{
  "d_model": 192,
  "init_std_up": 0.0434,
  "init_std_down": 0.0,
  "lr_mult_up": 0.715,
  "decay_fraction": 0.717
}
Each number is 500 + 40 x the weight over the matrix's rms, rounded and kept within 0 to 999. Layers, rows and columns count from 0. Numbers have three digits each.

# down: layer 5 MLP down (transposed), 384x192, rms 0.0965, rows 107-117, columns 0-191
# gate: layer 5 MLP gate, 384x192, rms 0.0756, rows 108-118, columns 0-191
# up: layer 5 MLP up, 384x192, rms 0.0735, rows 108-118, columns 0-191
down107:519489475448532464528522503467492511440526476523465366559493482446446551512520522512404465534434465469513516496481463544503519440532464484582488514470450599500517541439541502478483512521466510460473491524614527473521494501510544530452522556552489523583467455516536545481495488554537514469555502505526445494389511552495436595552505507507427488526478517579484504528509526529484475588487472436519506451509524442476543520571539485534499462529542544544495480501458485479475471438486483559514461608408584512536483489535534474481510510474547471492497507526475491496486504508487483490
gate108:461528529487530501412580586493465457470622539493496458453530479525521529514482476538508505495473445467499533537456444516503533497460531436493504548491549594546478489494541572560559552458472588544486504448526511467479467534478551524488576466518462487482526472588569473513503500417540509476527524498492535483485464471544456454478442499471509444480470410559518457492451583492444547474587534450527512502596534455553474492531574451514492558458481531464402527501523474430488484545489495506470468580498537464500410539486451458518561446527549494497497559506475459548529565513460415409
up108:551457581514525529457567556437503438526452511525490524543502489476431439531412531505434549506479471431546547480479504529560473469479422507472530502574581490529532563465498521544472543581480563512485520501472449508416508487500412526456508449477552550559546471497517562471466544487551522480498548497500479505547438478558520560568505562447515496463522505552493515523521544508468505489570494553498489485537475565518506530554471512445481517454495517434457495525587484521485494458538460480553488548508504551468511490456492510508532444562455481573518491562455525506490562544497454463
down108:522500540498482543520498486493450485461484596484498458528528482482462449471526443465427515490484491498506462534558490479494464497479460429442503471523457461444519434530465458555445455495556512500484459517736475493512528507537418485528456464522519539478463493510471493454471489507510482544517487453569457471466468515478588491519482449529524520541522505429462516491497457487526547523557468489514493509474424495494491503446454516470456463521484466495579535311515483547513564477491500458442550491494482470538530497552495495514491514543498554473503486583510479498525481465481532512
gate109:519547563466492486460513482533556524514433443534476548532515508545550465467442544483419479543463502509470511451495472437452523530601545557467605464566523447550469470451543503538396451466440548542475515557550556476498516470514513466473421522518476470654492499467512521488539530513513500502551576448481514509517461593372467477428487534544433469508495492479497437533465516476506405511493520475492475480494500496518476491494470522578453493544464438455496516514479468500500545477510438461494485517570489522475482468494495466476547452561518506481453451417522542411553520487495477530
up109:520484494510503486597507439532505499527449491481484500490474469509489489484482474507468508513518441511583520466474488465531447488603399449531455532476468436494491524515512500552467497561475536514491504423516539554410510557487512437519471484507543558506523479412550447496575489566541462521471479516457485545564484460496478458482468575507466515511497465529541556526481427505476475519536529478551499495468502518499447592445552534503516521498523547528526549455505488537500464560518524451540500430521491475468513506457532526545477511515428470523447449467501439562475542525524475410
down109:487499426447442519471492521466565524510453498513504524553480538517498534546497492534456467542534559481462503516485463579523508518484538553483442518594533465518556511480526512459468474434543427526487415545499500482517494534529544487468455532506540470536404501490544462558536562447474495529554554471509577497536507511499430489497496478443500496495428478537455427529465464530477436504532482436491465509450494478430497522576508450530484553497511489485486418416531519475472499477487473523490497490541474502439494537475528513490556490509467487471463453521458484537476491485396580588
gate110:543508501501565515457451572466407499444461489507525499516463551530487422440424430483444564541514488570525470585523533453496535490429459513537464535562541437533444449530514557468510458476496520496533491473495537487560483552492559429491497585501532411540536461512495463445527457470451554549556539505455458445419530485520547459466496503445440603586568544557495560531512442567431442477526490452512526478523502454489497526492485463465499448563521506496503523469483516521509587538501395437543530535504443490515478435491530561500513532599449500437507561519553543478466537503591514462
up110:464530548497553494512477493494493593522580403488520518494589523474485528484495486606434529430497493473533494495487499418542562472587508424528462517510554461540422501538500523432470487513576481487519456547472519452508511530391459506563520482448519592546497470516542488530543429518447555532550529482511508503513396578490492477509549413470520519495512444467483505502521499518502481534510511475522487485476474594466407523456515447545512610523562581461485576521497481471565521520476552510535468501513433596485493466490506526523498546522455510435526454534489503550517525499506496507
down110:482471552476491492470510462521486489583478590505483530512531451532455540471489479472583536479546516484448517551476461554413506507410490459526577469477482537499577496503544480586432550456509466471434484487494502476524523484547500525458550487417548443476657510436442451473459536541510470493449512534524511445493485528526472455493523573406461521466447465455468543518497562526440549485554548458532435449482535498492437463529493474491450442452489491553475452491507503444526460516490497448431521515513517500548419528485569468516448435482463469407436455464519452504592499526539515509
gate111:458433543510507506475557549517506466579506488443511576542500569480496476549479535536458439544464477546491456507514436561401577499520528460495509545522511453506542450470547480409609488480488524491397490536441569526521483529494575514468504473512497509513487526470490508494549465511586523440499477520520492514572427588402447476534470421544554528573431434472478525493565509504427480479569555437504463425505526452508529447579535487508518546496516508437531444539496601470463509476435498525457594554515403523523501462402513513471526546513596500465503499555486503500550475522524513506
up111:411539560521465424554441563564496509564545456487536546509526475437532470517427539506515504518529492495375465526463503468469496430575530534454509471431495438482430436436555624492561447475476553503534526508503501469512541540506517447519466491543532507493514512478465533489497534424554523452465459476532565529501453489415500513497547510522480535521526499518408413458520498458450466407551543476514514510541544466542484393501451472572463540489486509513548510456494574552524548475444487469470486487567436522514477459461517538502483473465486520467532462467463507505512484520455507546
down111:476476527524469513525510544486451516466459509478504475412527458487527552481493491470509535535452453440477489451504577501513447506494508472472484505477506496420509614517482538482487492605566452447575577515696537452494513482490532443466589513500475521437577531434524545488444468564508466485480471492489465547451414498493514501464521549545501508550552456497497478489504550496518508507476490528450489472471464462484468491467506525458518500401454460460516562346485458565451525468438534393490503541476489512528488444540519474551478449447461566537518513520547537537488522462546487466
gate112:579482550430453411489471490492475410549486481497454493518488478512526491467552508476528452495492496502447455484564458440444479498576502533506441573441536468497479512480472496525513560531490540521520456506481526563468453525476503471477484496442522466454531514489503501529581497467559443491479536490449486569465514491480519467527514492550481465507452413563485436476533550502524483440481438498487520431523479436506479532502592537494555451558561417499506501506451545522506526483449418556470540491546514495522537501451531512518490535567476483489484467493480468533481518471445481595
up112:474526429527591466528450439476478451486492498527543441408513466502433494514513523538465531575464483550532546440391518423499550517495513499460492484546487509483423490529532432493531486493556490432522473555446516478504509449487542506537507507486504520536431502513512481536517459474516555550436587520504570545486503488481557483409503531487479500539528462473509530475608521504498531514471563473503460554487492513487472516547467434499463604563540462517447489489429547503535476542460545533522490500498478442424477488507496522525503493464547528499510531493510532494503538502585474508
down112:477519483514567531452488429536547482523581482499537510509501573476515494525443553537541554519470499473466542541433467501469526477529512515503522532544440508452488574517528508530597546453526508500476399458514459527482515502541559489542532513459448484423480518525426542466408478432539510457502534452431446525457472526558512472483527503453501442500431556503540520511477466473551471467406512454505514531463504471520495500517499471510483415538502439469535524570504471547482472507446474508497498509551374477517565486451473500512526475466549448546449551472459441552478553522506461570
gate113:494536487539467488501510543542562461479491437469499458492559535509540507502457489442431465576504513485486570501475468426509535480510500536486438526490515566496488513420554483525491462563488507489459496515410606496502478480538595493527520462480543499538498444472488556472488544502526470451539408494554448586524461510475534500505492467459498527503501500509449521434553528518465509473528474469484461488608465450488500445475601473531529480518567556487508506542479529406480459517452575490518570485445508518459474459499498526536519558515541484579442553525446551504469478479548446487
up113:543565536508403530517511520464447452513513555607539454482430526463499493532523567478497450537525482514458602485517483523550543472445468495515499417508464516486420474518535468518563510457408471521499533446554538525517532504493492530512466472501534557476442482485524510518520496567534517401500520534629449512482562475448473474555481534495502461498494521451470493509490472478475439507484604546508447518441509466406485523491448442503487530473458545498461575508480537505477463482525560494529553441542439469526478543447536448516544556433539547496514496580474502544531508519528496499
down113:553429492429479544502526443518469618491499462535502514506482453488540535514542507573502498550522491496526541529478515522491505503481515493501482507432449506544452525517489517564508531540501552573472396540536463474552539537451441523480542509533480510456480458518483545404491532537514478472486504487492558478483426523455467541495497504384491472444491486470550464530484497448510515487495425464518511424598517471509449491484451411521533448452562570540471503483459459486510496506502522524523571568461546590471481479539418475429530544436498454514553439565475541574545511516484508513
gate114:522437494550447469519480487432503477476471475454494453458513472539466528481444490540539455525472605609524456475560458486563590446504552509465459501560537488534508397523551446412499448530476537495507458505513481542493447531497493562520481565473506481556531510466433506474553552451466541549548494483529462454519520491460456456526425526506513572461493507501448568510517466447468430506433516488500475525494441461507496521519482443493489485532573473502532588524539488516501482504482499508527590529586387535520514525510523494464519517544479509513496498528540535460537444542497558470
up114:528467565497510495414395455566564506555475525550451376555483495489483580473473530492497549538455523527484494563433450584473553559510520498466578499484429480532522510468580464516460479433530518492528528530469556552480469514456474490515506569493428464474508452562521513497533519485424445435509507426433443478507521511566499512538493440482492490524542509525435540512504508435484448481543549486496503515480473553531576497500480497402463528516554504481439506460505540539512558479542475551516482473471483513490488578568480554482493571480518507520417446511505445489549517467450548440
down114:485459462516589532476545491502501470525478460446603531463472400472503494528475542434540489446543516568531496482612464538532585511499431563551468517436524528494547508503484463501513538449486512561575508519561530456507469489508616434509526466493508477497491514500530532501488515460474520488507506586568492501427518461474551466529476522555501433493485473508431496481455523472528415496479479496545521433476555469528425560491524495489485515575484511518470532444552510498551478494406526487518461555514462516451569545511516533498486505494537513508565463509475474418424500482537490528
gate115:464526459491537476538572493556539564537463553478454522629485533550555531503468543448538507605507492455522491454481574525455529450516570536518510490510488518569441437444528491408499505510497546482488490490529508501428453517557455498493494488481550529479479490461526542538574509537523525480488573475529422512529518490497506498547459496550398425493538476434502498479555544483500442454555491470456483532534537544445461501561534480515482488425566564434526522485579442472516515471554521515459482473639530536426458493513548503471468488548499518522517474494411494452464506567484540451
up115:555500503474515490500462504474434534506515522552520535449564519469480497498519489472480544544517453427518425512554556458490506450523451402473501399502507522488465427494508544380482478477509480517475506496553518518480530527486537576481442523522411530519495495509459469458450445451520522520444486424463554467571461547525482478525541516507544544449495507505474499459483517505382481466544462518485507475606550528544544473489498446447448538418456515553519486474501511468437517442451476483479475533434534439510530481466547425514491470492497511465478545492554494504479515533449455525
down115:475483448536376457507495543475528536448479503495508561519462465566490428438508483442551482521577405530546528488507499497452507478494475504481486552474513465516583516451484572532505440486560482522479498515425479506560476529491559542448478522537502487502442443498448505514594511533477469516551565512440501527507451490491488466477463529505457516568468484537447557479499462515534543479515580499524503472445431497515504569515463554559498538489508404459531538618476513492475443556488535482541529522487450526499481497463462532539489523452513561496498542455506543513522444472537432459
gate116:450472531444567488530506452496523507551482511472444492488505441524486485451554484532563556480568544458464505496494497467448542526525574549549521495467451459532487519595424480540484498541536458485473539427475473474427525526496467502519475525539510487488508541471404500481550471433533472523489503532504512510519471496507557553525440471523543487568492582435505559508544482481557507483515525501497497491539531484532503488470507557572482527504514503501490529508504463432527462529467491551488489585503501421517489457431546451480458506505525463502538512469491484534467450567584467521
up116:563537483578483530439492486499458504603480533484483469515488473528500510514536553476535483511502460509513509474503519493508548538494429452480443434457492497473543503446489545516456510493470423498563460502578503469522493510553486528428482500456463552491519508438561537466524525488574501448504548536506495445486494478490563542468539474517538482521512475442491455479481495492502568501544522491438547539421495545487501504516530492468543499535432491467531506486493494556416530525544551462580489456498515577490577501502564472556517532442482510537496472453534528482507417533515456496
down116:544532486526546512452412524504503536551446450493542501520567494536538480481448517460505458476472424559520519440469532466504465509538500495503549479460478519448567491482521485490521492446526492520460461506474447551498531479474533518525434537496495509453483498563504512472559438468458515416486465500481495533505531544559492471571459488523493525547486504448588496484427526534496435528461512515555431483487493444496561531554538482475539518470525541518530465626444501538468466489560496441558526480516512516510442547542405487522521513516546538537487508528440473530544507498502492487
gate117:553477481499535439503534491487529484546429519487542457517502558517457600480494588487480494541451501474554489530473529553472409493554458526472512494498528527494420554463500561508448532499514448476458540527517527453475437516423493518536547569501545448532532458423473557480483539486504544498553556442531512469453524502497504465529552483548485531531482483474445511536453523482540500524598543459453474465572493500547513491536551530547493544505449488528452501495481469462529562508470495507479499478491529541472527516533506444451527497493511430560511429524548517519509600460521468460
up117:451493511485455495462433483509547557517413490517534506509495438563535574526495469493502496493561466486533454461543563470476554456568495512499464496490488439492486535530515503462464501502451558564496571485486464496459434486512483477524493568493533481461538532517447532531547466461513445488492495495473445493513433470444552565444484448461426508486517475533446451541521482465441535418485536464473470533485449513463493469437513538564483525518434499548572506447548509520480613520483550530471439511522538480483572462553518532534552491456460547454457483468487488491493527519494475584
down117:435519525549493420609501461517430530460493512569499551505503498496458519498421512498532496512482571501536533499443501493485545499475478461466531511556546465529522493533529529461501489532571430524402529463377543451555480454462522571472505463497530434541506475524491548517450407528539468472473458496527508484489549495530499452501563517560528496566477523554503507522442445548531465482471462445474508450477573441517498554502507490496457476477515526499414498396532460482529488489409477532557466505499531508461506557491459520506458562500502457438547468469564504491453460488450550555
gate118:575483453585470565458447481501446556544561517544538486496565458454509456542472513518503490450557582569466481537497516501547468436521534519527532548492492530508494482472460482491527551505529464550523490515466465483546510519544537461498489434503503477473609504399516473469506453446519484512503451509415519457522554436552454508574498496501532464491514495543549489506525538552487519535533516451458467579499564462551558545499427520478508517557451538514423459508477593524498517546520508426510559484499507418428521502472528502425511499541496445548493582539469491517572526506450557456
up118:511433597526426482513497482480501516513588475514469537504471520448522504556493447552493530535555475532519526474473511458523490447520530507528556509467513538588548513493444457463530464506456499512554463485491512493553480529540508485466504549450494482511516531483547411469434484533515569487514501464506542484518488522486411465473533417610473471486500475517507457498510526461457544500509471477543580497479495432525407492571453426489521531479590474484543550547469435574471485469433471562430541485504486455493560435522461472485481542454478543510509401546470535560552499459522587519